python train.py --num_hidden_layers=15 --hidden_size=96 --num_attention_heads=3 --num_key_value_heads=3 --head_dim=32 --intermediate_size=384 --vocab_size=30542 --hidden_act="squared_relu" --norm="layernorm" --norm_place="pre" --norm_eps=1e-05 --positions="learned" --qk_norm=false --attn_scale=0.177 --bias="all" --tie_word_embeddings=true --parallel_block=false --init="normal" --init_std_qkv=0.0679 --init_std_o=0.0843 --init_std_up=0.0972 --init_std_down=0.0972 --optimizer="soap_variant" --learning_rate=0.00794 --lr_mult_qkv=0.7 --lr_head=0.0123 --max_grad_norm=1.0 --warmup_steps=200 --schedule="wsd" --decay_fraction=1.0 --decay_shape="linear" --final_lr_fraction=0.1 --batch_tokens=65536 --max_seq_len=1024 --doc_mask=true --z_loss=1e-05 --train_tokens=357500000 --max_steps=5456 --dataset="wikipedia_en"
Each number is 200 + 40 x the weight over its row's rms, rounded and kept within 0 to 999. Layers, rows and columns count from 0. The size before them is the row's rms in percent of the matrix's.

# layer 3 attention key, 96x96, rms 0.0688, rows 0-95, columns 32-63
103,226,136,183,257,155,145,206,235,152,109,264,227,115,210,166,235,186,106,242,203,201,159,199,208,157,211,236,174,206,191,259,297
114,216,123,128,213,189,134,182,170,224,114,192,220,204,111,202,193,253,224,198,147,227,206,182,210,201,204,219,143,195,283,218,230
122,207,192,261,294,195,123,184,222,123,233,213,124,155,126,159,198,183,242,192,205,216,227,245,155,238,191,187,206,192,288,220,202
110,175,243,190,254,246,225,210,176,199,146,177,249,204,183,300,254,266,124,242,159,155,206,214,237,198,219,133,220,184,195,164,186
108,145,200,207,160,230,199,224,298,187,241,196,123,189,217,175,161,262,176,239,234,227,169,146,127,215,252,238,210,260,138,206,185
112,197,262,255,224,224,231,210,237,156,170,208,154,160,231,209,203,241,213,182,240,166,154,126,205,206,255,193,212,222,191,237,180
118,145,282,238,143,229,165,194,233,138,239,152,146,293,185,191,226,218,106,212,211,117,211,248,173,167,276,168,200,257,205,178,178
110,197,169,187,160,181,263,112,230,114,166,207,147,99,222,209,175,229,241,137,198,246,178,126,283,233,142,266,206,133,211,230,215
100,189,185,205,182,120,180,191,157,120,195,185,202,255,156,191,169,190,198,250,207,176,178,135,233,170,223,224,183,195,243,249,215
111,207,207,242,277,230,188,279,253,155,211,205,189,182,189,206,183,206,234,120,194,154,217,147,269,207,252,111,188,179,180,244,264
103,160,157,145,198,167,179,159,164,209,200,123,226,220,263,174,162,223,184,243,173,186,214,269,221,224,206,228,257,169,226,229,224
106,242,154,176,172,163,272,180,160,160,211,214,264,237,173,139,244,105,237,208,187,306,217,221,175,229,204,188,191,180,206,136,283
133,214,216,230,215,165,143,162,137,134,140,174,172,286,208,213,198,196,241,153,157,240,232,202,205,203,284,183,186,225,231,192,152
135,259,238,202,166,293,231,240,240,209,207,147,86,163,195,224,234,187,203,78,137,223,242,168,259,157,142,193,177,248,181,240,230
112,187,192,205,141,232,224,208,204,234,174,184,231,220,133,142,157,231,207,230,150,168,183,184,235,213,208,227,234,148,226,194,189
108,209,307,133,187,189,162,244,196,226,149,266,222,169,201,196,192,235,108,170,158,198,171,119,227,214,265,274,154,235,211,204,210
121,159,199,187,192,179,136,199,145,205,137,197,243,196,185,197,173,284,155,187,174,225,172,172,163,191,220,215,138,138,188,246,203
130,154,300,221,162,289,199,165,245,180,147,132,226,155,153,185,209,148,220,173,269,230,247,148,204,196,152,113,205,230,211,285,222
113,136,196,221,228,247,189,180,187,193,189,282,229,218,205,162,176,271,188,236,207,180,160,227,134,149,223,214,244,201,177,210,145
118,137,188,199,206,207,157,190,183,159,272,232,180,177,252,183,197,232,221,152,246,165,215,258,206,230,172,206,181,212,172,145,216
121,266,106,223,169,276,212,190,231,208,310,200,194,228,244,172,198,175,222,248,246,245,224,190,277,199,200,196,234,197,233,186,110
107,148,181,181,202,161,150,171,152,275,204,145,260,205,206,224,196,209,212,156,191,150,137,256,209,214,202,247,167,178,249,207,195
109,158,234,225,179,182,193,182,189,207,145,179,174,254,191,209,196,202,129,157,165,200,88,261,176,158,234,116,227,156,189,187,236
120,146,223,166,192,184,181,194,202,209,215,162,270,236,227,225,217,204,186,266,126,274,198,280,188,278,247,190,104,229,222,254,263
117,223,198,222,197,240,210,186,249,167,204,164,179,250,166,295,176,204,179,233,184,287,249,188,176,174,180,227,250,175,252,209,169
101,168,255,201,238,219,230,264,258,165,126,269,194,199,153,193,196,204,235,248,172,257,205,215,227,140,210,202,155,200,192,181,168
111,188,258,224,205,210,125,231,208,190,191,227,151,250,157,182,166,231,176,155,222,173,292,214,154,207,217,181,210,136,185,158,226
111,186,197,117,216,183,172,176,120,213,136,191,177,215,204,207,135,196,250,149,263,135,128,223,200,187,62,169,164,245,234,195,271
102,182,174,219,78,219,208,196,265,278,203,143,137,189,151,211,241,238,173,179,219,168,235,151,196,222,206,172,251,273,258,257,167
113,234,139,210,244,226,222,166,224,234,196,224,162,286,138,126,252,199,210,248,188,152,278,231,224,217,217,160,199,100,268,190,204
118,169,169,175,251,163,223,255,161,236,133,233,223,271,236,233,162,212,213,231,181,204,220,220,154,175,158,243,226,198,179,169,171
107,234,267,188,184,209,241,171,247,207,150,107,248,184,233,190,118,153,194,167,224,254,269,237,154,251,268,277,201,253,176,210,277
094,213,227,206,162,205,222,254,216,167,246,203,110,148,183,259,231,226,175,172,265,143,164,147,198,173,222,174,257,254,130,172,160
080,199,232,268,211,270,160,181,247,191,157,130,179,240,195,210,185,274,201,219,235,229,204,199,212,185,267,204,197,178,295,255,141
070,265,240,188,271,177,222,243,180,219,183,156,216,231,278,233,251,201,98,212,197,244,213,230,187,221,187,187,202,237,135,228,248
093,197,217,260,195,238,148,214,264,165,142,158,176,253,186,236,184,239,174,212,164,130,227,114,240,184,185,144,224,193,194,254,199
084,192,110,219,249,202,162,147,167,214,272,247,181,257,175,160,237,212,163,236,248,258,220,265,193,202,193,211,207,145,240,245,226
063,217,223,228,225,227,224,190,206,183,227,146,191,132,253,227,267,289,244,279,153,185,157,210,233,171,141,267,171,211,221,195,222
087,189,213,180,261,184,176,139,177,247,178,213,201,280,178,149,179,252,138,197,187,168,182,141,230,131,281,165,246,178,238,211,165
067,256,161,156,192,243,250,196,229,260,193,166,90,177,238,178,162,150,172,140,190,177,214,251,203,201,216,226,130,243,261,199,234
079,190,157,140,200,206,152,165,105,197,107,186,196,177,145,214,174,191,237,240,224,235,179,216,186,211,207,236,166,129,266,234,206
063,133,274,239,150,172,229,316,197,200,192,213,184,177,219,266,216,247,175,175,214,212,198,139,193,240,323,212,126,253,162,227,211
081,176,253,224,128,265,198,199,219,287,126,140,109,219,196,239,155,221,161,202,209,210,97,129,210,213,184,154,257,224,267,211,186
070,163,189,148,217,153,209,193,121,264,265,195,247,211,245,199,207,282,207,265,234,191,140,235,169,182,165,251,189,239,189,148,238
069,228,141,161,236,198,178,221,96,255,170,243,301,268,212,228,195,235,207,200,142,242,230,203,305,136,198,197,197,198,191,191,251
090,110,149,181,298,152,183,230,164,233,199,242,286,236,159,204,227,182,219,227,211,236,282,211,199,222,208,211,188,214,241,213,294
073,240,140,166,228,157,155,182,205,169,211,204,193,213,217,256,150,118,107,237,217,290,206,213,208,199,162,196,226,215,160,169,256
079,226,161,198,214,165,250,135,201,168,229,253,229,166,212,174,209,213,233,257,174,271,266,190,276,240,217,258,231,169,129,200,192
095,188,237,300,80,242,268,198,249,188,213,151,120,161,231,214,231,207,152,173,205,201,174,171,230,185,162,166,246,166,190,185,178
070,133,162,201,204,162,176,272,205,146,187,259,135,211,157,159,247,285,165,113,256,249,249,221,190,240,237,250,193,193,180,285,248
070,212,178,191,228,176,209,231,184,217,225,212,146,202,149,207,219,205,152,155,184,213,150,285,244,245,229,104,142,156,305,166,175
084,194,240,287,170,209,241,207,158,220,179,227,269,187,193,245,199,246,151,152,194,257,167,158,188,242,300,227,171,167,143,209,105
096,210,209,208,183,214,221,157,176,266,156,98,188,278,181,245,239,263,211,254,149,191,237,236,187,237,248,130,211,141,279,199,151
077,211,276,172,162,265,234,210,259,235,295,189,186,167,220,217,189,243,226,206,195,224,298,217,223,132,272,184,209,253,163,207,175
084,187,123,186,195,162,214,205,136,147,188,194,273,246,121,250,232,233,226,202,111,259,227,248,146,210,181,233,274,113,203,215,217
065,199,245,241,225,207,219,206,155,219,201,234,287,201,211,210,240,185,201,208,123,236,210,141,196,167,274,216,263,179,181,193,163
081,232,300,292,150,240,198,209,218,212,200,178,208,236,171,215,176,212,251,206,128,192,223,220,147,191,171,165,216,197,157,228,153
083,139,262,224,112,218,236,203,218,146,260,142,99,180,255,231,162,111,210,183,221,210,209,169,203,198,227,206,157,296,187,297,174
079,190,253,255,219,135,185,185,198,159,182,192,161,219,222,179,162,237,156,216,181,194,171,284,204,228,203,178,169,121,248,165,264
078,264,226,268,162,241,140,203,148,104,218,156,168,247,140,258,209,151,186,132,184,188,255,163,214,171,217,180,254,151,224,154,191
088,176,305,205,217,253,203,223,245,160,223,137,189,153,286,244,159,193,182,185,192,164,194,176,175,237,210,173,199,204,143,178,215
069,123,293,227,182,178,174,247,165,232,219,217,210,199,189,227,173,240,136,154,260,173,203,216,189,184,245,227,218,227,177,210,129
074,215,232,216,110,235,191,161,144,226,210,134,139,176,218,299,175,212,143,191,203,96,258,275,210,246,190,188,198,207,233,164,246
100,160,206,232,157,231,221,226,268,134,229,191,137,215,214,236,221,262,156,237,220,194,142,159,194,164,270,201,211,232,205,182,146
095,161,157,135,238,159,271,182,155,223,226,238,243,196,254,151,221,233,315,198,198,190,161,194,191,193,192,194,151,126,221,216,253
110,142,240,286,226,264,201,293,310,250,200,181,173,170,270,222,184,250,206,112,151,151,215,159,201,182,205,201,203,260,136,185,190
089,175,192,255,247,214,223,208,209,222,250,195,221,229,99,249,154,171,274,125,158,191,308,234,188,246,193,158,203,162,179,188,176
108,202,203,189,272,146,179,199,183,170,179,242,217,156,204,241,236,178,196,198,241,160,215,185,144,245,197,206,217,192,243,164,309
103,238,142,151,214,197,236,206,180,263,222,163,170,191,194,151,251,183,182,182,152,255,194,222,244,276,124,242,176,126,182,205,227
084,281,234,185,226,250,223,251,181,203,213,193,245,175,282,244,199,173,206,264,214,151,129,212,76,173,158,256,170,231,177,172,149
115,204,251,331,207,183,223,250,162,197,250,211,257,219,197,206,232,140,158,241,140,170,299,228,245,227,136,283,213,175,160,240,203
105,201,173,219,196,145,188,117,256,111,194,170,185,229,162,140,241,195,216,208,168,237,238,224,203,193,200,293,211,207,222,276,209
096,270,157,195,257,207,229,152,175,213,100,204,161,296,189,178,195,235,167,236,173,168,257,237,217,189,204,165,222,155,213,227,180
094,250,225,187,245,170,184,183,194,151,206,213,199,176,154,145,206,244,142,290,276,146,248,189,176,120,246,198,170,184,180,159,160
113,278,206,173,179,305,236,147,158,191,150,205,181,195,261,205,194,179,159,251,257,219,216,231,241,170,215,184,259,187,254,233,222
115,221,212,193,253,212,169,213,156,195,125,234,211,208,164,203,134,239,219,129,184,191,155,246,123,201,277,273,159,258,227,122,250
101,205,298,191,244,199,271,207,269,177,273,188,94,222,252,156,240,183,200,158,209,178,236,237,237,161,235,257,163,237,156,184,190
084,171,243,241,235,243,114,217,172,246,187,160,251,171,182,181,230,113,253,132,192,191,154,210,274,247,137,180,172,211,220,249,259
088,228,236,226,152,284,225,216,193,175,264,130,117,198,206,276,197,117,154,167,150,251,233,226,244,218,215,168,229,152,227,253,266
111,192,215,203,150,170,219,164,213,241,182,162,209,277,132,222,200,222,208,265,234,172,163,135,204,196,153,157,173,172,242,195,121
110,239,206,140,224,155,184,279,236,206,180,132,266,126,155,246,145,214,247,113,154,184,226,160,175,227,184,215,197,211,209,177,225
096,184,167,271,139,236,270,198,203,217,185,157,188,183,170,159,234,202,231,201,242,176,165,269,229,237,243,255,237,214,171,249,211
101,211,159,175,214,225,205,192,184,218,206,214,174,230,128,139,177,205,191,224,257,196,211,249,202,235,158,142,184,146,282,183,191
122,165,163,116,219,234,210,169,187,244,135,121,280,171,206,224,235,197,191,134,209,270,159,261,187,231,234,247,201,128,323,209,248
112,154,241,215,122,251,244,219,190,167,265,213,117,245,163,249,220,268,163,176,212,191,138,168,246,148,296,131,226,161,233,163,125
103,173,253,277,212,197,172,153,204,253,152,210,231,245,285,191,157,269,229,218,258,225,257,238,107,168,179,234,186,196,205,208,155
118,147,149,196,159,187,171,215,247,232,168,229,205,183,204,301,209,182,215,185,194,199,249,141,276,177,208,221,139,281,158,264,206
076,221,258,210,181,151,171,203,247,298,223,222,142,196,160,167,172,245,207,182,219,216,254,176,211,144,192,196,195,177,189,128,201
106,232,234,156,204,244,228,173,242,194,253,184,197,183,148,206,140,209,212,190,214,205,170,104,250,206,178,203,250,181,161,192,130
107,232,245,152,240,202,228,186,239,135,200,177,234,238,200,182,165,161,168,189,206,216,196,253,203,201,183,202,261,236,134,156,185
103,223,203,204,144,186,185,255,255,223,167,189,170,71,198,249,201,209,193,174,227,185,171,104,129,253,160,184,188,193,198,253,186
102,200,238,212,265,204,279,187,225,245,195,182,232,165,196,161,201,69,226,141,172,178,242,185,177,194,172,160,189,161,230,180,210
100,181,238,198,157,237,186,150,233,237,225,154,271,152,108,126,234,202,164,170,212,179,191,225,195,229,188,139,272,211,167,238,209
103,193,164,273,182,259,214,227,131,172,118,147,134,183,228,237,232,269,175,193,155,278,220,184,235,192,183,218,244,176,166,261,188
108,210,175,169,176,216,239,234,177,202,121,179,201,198,245,219,238,192,120,157,282,125,147,222,210,230,236,189,211,181,281,139,261
114,178,202,217,171,255,272,186,238,154,238,110,117,158,287,159,227,201,126,153,315,187,170,199,176,219,238,222,202,228,202,204,155